{
  "n_layer": 8,
  "d_model": 896,
  "n_head": 14,
  "n_kv_head": 14,
  "head_dim": 64,
  "d_mlp": 3584,
  "vocab_size": 48309,
  "activation": "squared_relu",
  "norm": "rmsnorm",
  "norm_place": "pre",
  "norm_eps": 1e-06,
  "positions": "rope",
  "rope_base": 10000.0,
  "rope_fraction": 0.25,
  "qk_norm": true,
  "attn_scale": 0.125,
  "bias": "none",
  "tie_embeddings": "early",
  "parallel_block": false,
  "extras": ["local attention windows", "gated attention", "a norm on each head", "capped logits"],
  "init": "normal",
  "init_std_qkv": 0.0205,
  "init_std_o": 0.00513,
  "init_std_up": 0.0205,
  "init_std_down": 0.00257,
  "optimizer": "ademamix",
  "lr": 0.000309,
  "lr_mult_qkv": 0.7,
  "beta1": 0.9,
  "lr_head": 0.0109,
  "warmup_steps": 551,
  "schedule": "wsd",
  "decay_fraction": 0.614,
  "decay_shape": "linear",
  "final_lr_fraction": 0.1,
  "batch_tokens": 262144,
  "seq_len": 2048,
  "doc_mask": true,
  "train_tokens": 963400000,
  "steps": 3676,
  "dataset": "wikipedia_en"
}
Each number is 500 + 50 x the weight over its row's rms, rounded and kept within 0 to 999. Layers, rows and columns count from 0. Numbers have three digits each. The size before them is the row's rms in percent of the matrix's.

# layer 4 attention value, 896x896, rms 0.0189, rows 97-121, columns 224-279
110:534554472577463569439494522433525405451508513590488541565486478453485600465539522485497507554471557566541494570397466532435510511537521478456534528422574501443573493482
095:439578522516552496489545458451513535472492500499469481447498496514479537427533499440466424439512475456514497589509460502521522486529537263439518532505476421469544511499
094:499514515553511455479581494457590493547457589526528509536514445471509518458530554400500422540483575526474462517396606459554484568569470522521491473467487502423492446476
095:549471527531512561512503531463421544499581460571502491484443528599523464568508501586513620445406496549650561567573526472418518529581501397487512385419511454522514478490
098:418505466563499496501481477529462461533516533465503501465503484381531517481524638469457528406516564615395522495445467513448589531496409570474528471583465458420495458519
099:483513607567506529448503530466558558502507480470483451501457523448487473475525483486551537496520568442431504473519472466433587466529515552473525493503504538527547588476
096:517477624460515544505541504502463578447477488369601502462430577512495587461441508449395465488526508492513490521556482546511547490578510565553445532523482483485523516464
104:464418497480492556584369544499522459427409457478493465488550446514519430655431467566433541491482515517559544421515491454470399553583453542496451452496452464425455461519
150:553531554489418512460625496504473446495506538616496526526407549500525467541417501512509454542468527395580508487519466524492467431473481490477471529395492496391511529514
097:611517470497545528499506515419470527475418461586492535540464509484466577456452469466454570488526495457486441494406511495528466498458525464674551557481506518486475517593
097:381521569522500490512528496590525502430463526421533523536632540451506478509440519509395547573540520578460504487515522455506515394483524488466435447445513453449436503474
098:529584433573410500475429550484431518485418457485505491490415409442504472631468493448471540375531420531382576571567502536485601483494531503478475578429509487481519515513
100:495536507560531514487508485479422460559436547537513456389530487522529501501436494438492392408538528520458463521646527500534466536528542609471535449543575447375606489564
092:560524481465452470434455525496493463515546480512474507507448466486525429587428478544460491540530447510532463578512442526575524576463468509504530523523549483516503484565
099:330515517437547553512555535525482458482570636482480518509452515500484504502485574487543616469610440446516485505505505488496518475567540518462536483513508485482626521577
096:521468472510456536553503471483420471538566401517452511517551510503526479517535501507392459558482490529515375447518543538512411530499557530436530432516531486457438381473
101:430493482502573505513494482486558442453463486466542506460457513499512411498590465545505479537480427440556481512414481518429524455440540736511485517599567553513479474581
098:430531524545425461518461494477572572535554485543439574515552520535456516510471498464476553510597614389496407492520485466519586478468499431531575520489511459486471352545
094:460539444415545572485569557479484517449550485530513524518509489430448505555608449450402430544588685473482447538486500469464465556369495489537494482445447462526568479474
096:500583444493453478500498541475499434464519485443535566492493513449476499486524572534530498482423482570525485424439518498560488390409487543481513589525558520543482506494
096:522544549487480404501522550509466445387499478559559458426573559538489492482465578515475506458421497427503499481555567560420443452419394440535489460450466540485557597440
103:456485562501561499535470484520623456547556501573534464536559554450564524518484483491499431481486531478447489534505488462494521488459491490488478501505484435518497492506
097:498446565488408560544429441508513435441496499620476524480439527521443487514454475506458485570518553545454503433502506511583567550447467611653601445487499528480553513480
097:438464616511455567525459579589461555568489433506478463556526512495480463520550436563421451518526533523427518561415457575479522487518428575450481521522473519535537423490
095:449497449469523502534535522496448509527595464550540513460391507566441572477520572546489410437460472501526535470446494482485466563501583492483629502500487566452435498564
# layer 4 attention output (transposed), 896x896, rms 0.0213, rows 97-120, columns 224-279
078:515497493527444550485530477422417481536530433589457454399572385565529470435528457448424440474571512533536422492575492520559467478566528446470563509574551519434541570405
103:395521441514588506518472486503510497512438505477517444502412473552503581513482481470503546546450465460540396555511508491532528509462419519517499489489446537493517523497
111:499599546438463421457486487495492457449484442490548522555492487535530456473537598456485440536566468627536514462538565537549468528472524456548463476513563512470461453578
103:494484521644557459448430519530558579504515564501421449405523578466545492606474481468540493574470490520451547485521483496464499498536529497455577397507524495471562537531
105:526465495514493558487493546484406463501507442497476450398484515461456444450473598492483474496477501538542482536419466512489445382515514520511436505554560486504393482583
104:459597528561532476520503484455395497561444407484498454501470381571495547511466455492462492462452604503535482521510434491555513528445471537522535487557460490484499492459
108:500463549546571590411569603522454516496551525575455598475625538539543504482372453497491508473503503545408495574472473556577420457555506522524572470588479474588533575543
098:549524412502471483517417529488546525502510492528518569521486491470512435518514469494540530538468478598424491496514477567474469532455494560539583488532550479446490469510
052:578422505563499558410542476473518500474563599530461541489530629485498489542461528528448501545512507543482490464586509523441501454547434442537535495557466517454536551510
103:520531523445511488491515559497474547579459522500601501475507417522433524533450446401498566546462502425482454498472536417544536577481503508474495605474451458568463423448
107:503550422545507482497495491543521414445530570525467553491466430455485417491523484516532527537544503545499476484452603502470462482473517561554430505466555521465473493516
087:473488564508487484441521488480446548530554471538403487471496544540485476473537546462495509544552504539509515536535522501317458350488484574462497460518523476452484419509
099:569558539429552486445430417481516523510534519520422525521582539516468472454563634573423491504564475609513462529424457571499540477527435571446589504519554484462542459507
107:457563437515484476550448533472528498526541553474537471415492531549536611547432437522481500527461539537492467516537462469473407489492478509489422546451483547538527511410
113:487426505468536547476479509432396568487536487449369513509528469529547434558547515549519405432554497471479422608553482510601533488585469558457408457509455464429487558480
107:470480518511532533535571517556528539509524497500443464399467589424521442538465556427436395489507486470501520575537462608580549524495585492539496432376595439538434443475
102:535556463463452488485613499608487494506504408431476509468457454513511499447441440525460542543578468495513556489491473487402515464517438575464520570565456537574505536456
106:562518541534383526461539557500451516447447547462637520489541476470511613359504462509439527452507582428527484467502449561520504492510456525540561532553449473443434516533
104:503582535424534435440446531558498546454476627523356504517581505529450564463614470532526414477552502487524540423547463549538526555415415540561470567499542433455551450450
105:439463620518496501566453514460553536483581532557578538675474532534470516501538528516493466476525469473530550528512458614551443440570541492560485450538588457431497519586
105:541496469588512503486396461488494487526502576450550521443543453462508481587522517519495496532459519521481489502512506525489500513540548492605490514414449574475489519515
107:487530467592521530486398472490579487497513460520563458551534524517467543470555490473461403567583575499562550490515455547533499510594536457549505527571413532469487508476
103:558513537505430476546546534402522484556453499479533492538566420495502578439492397551494506533519512548502502434434498424575492429471484528472548462573469538454535542441
109:530488514508403532525487467469480412568555423491567504447512394524445552508478467591510495444553535506557564510517549457509454442477475438563487496639501539425484468555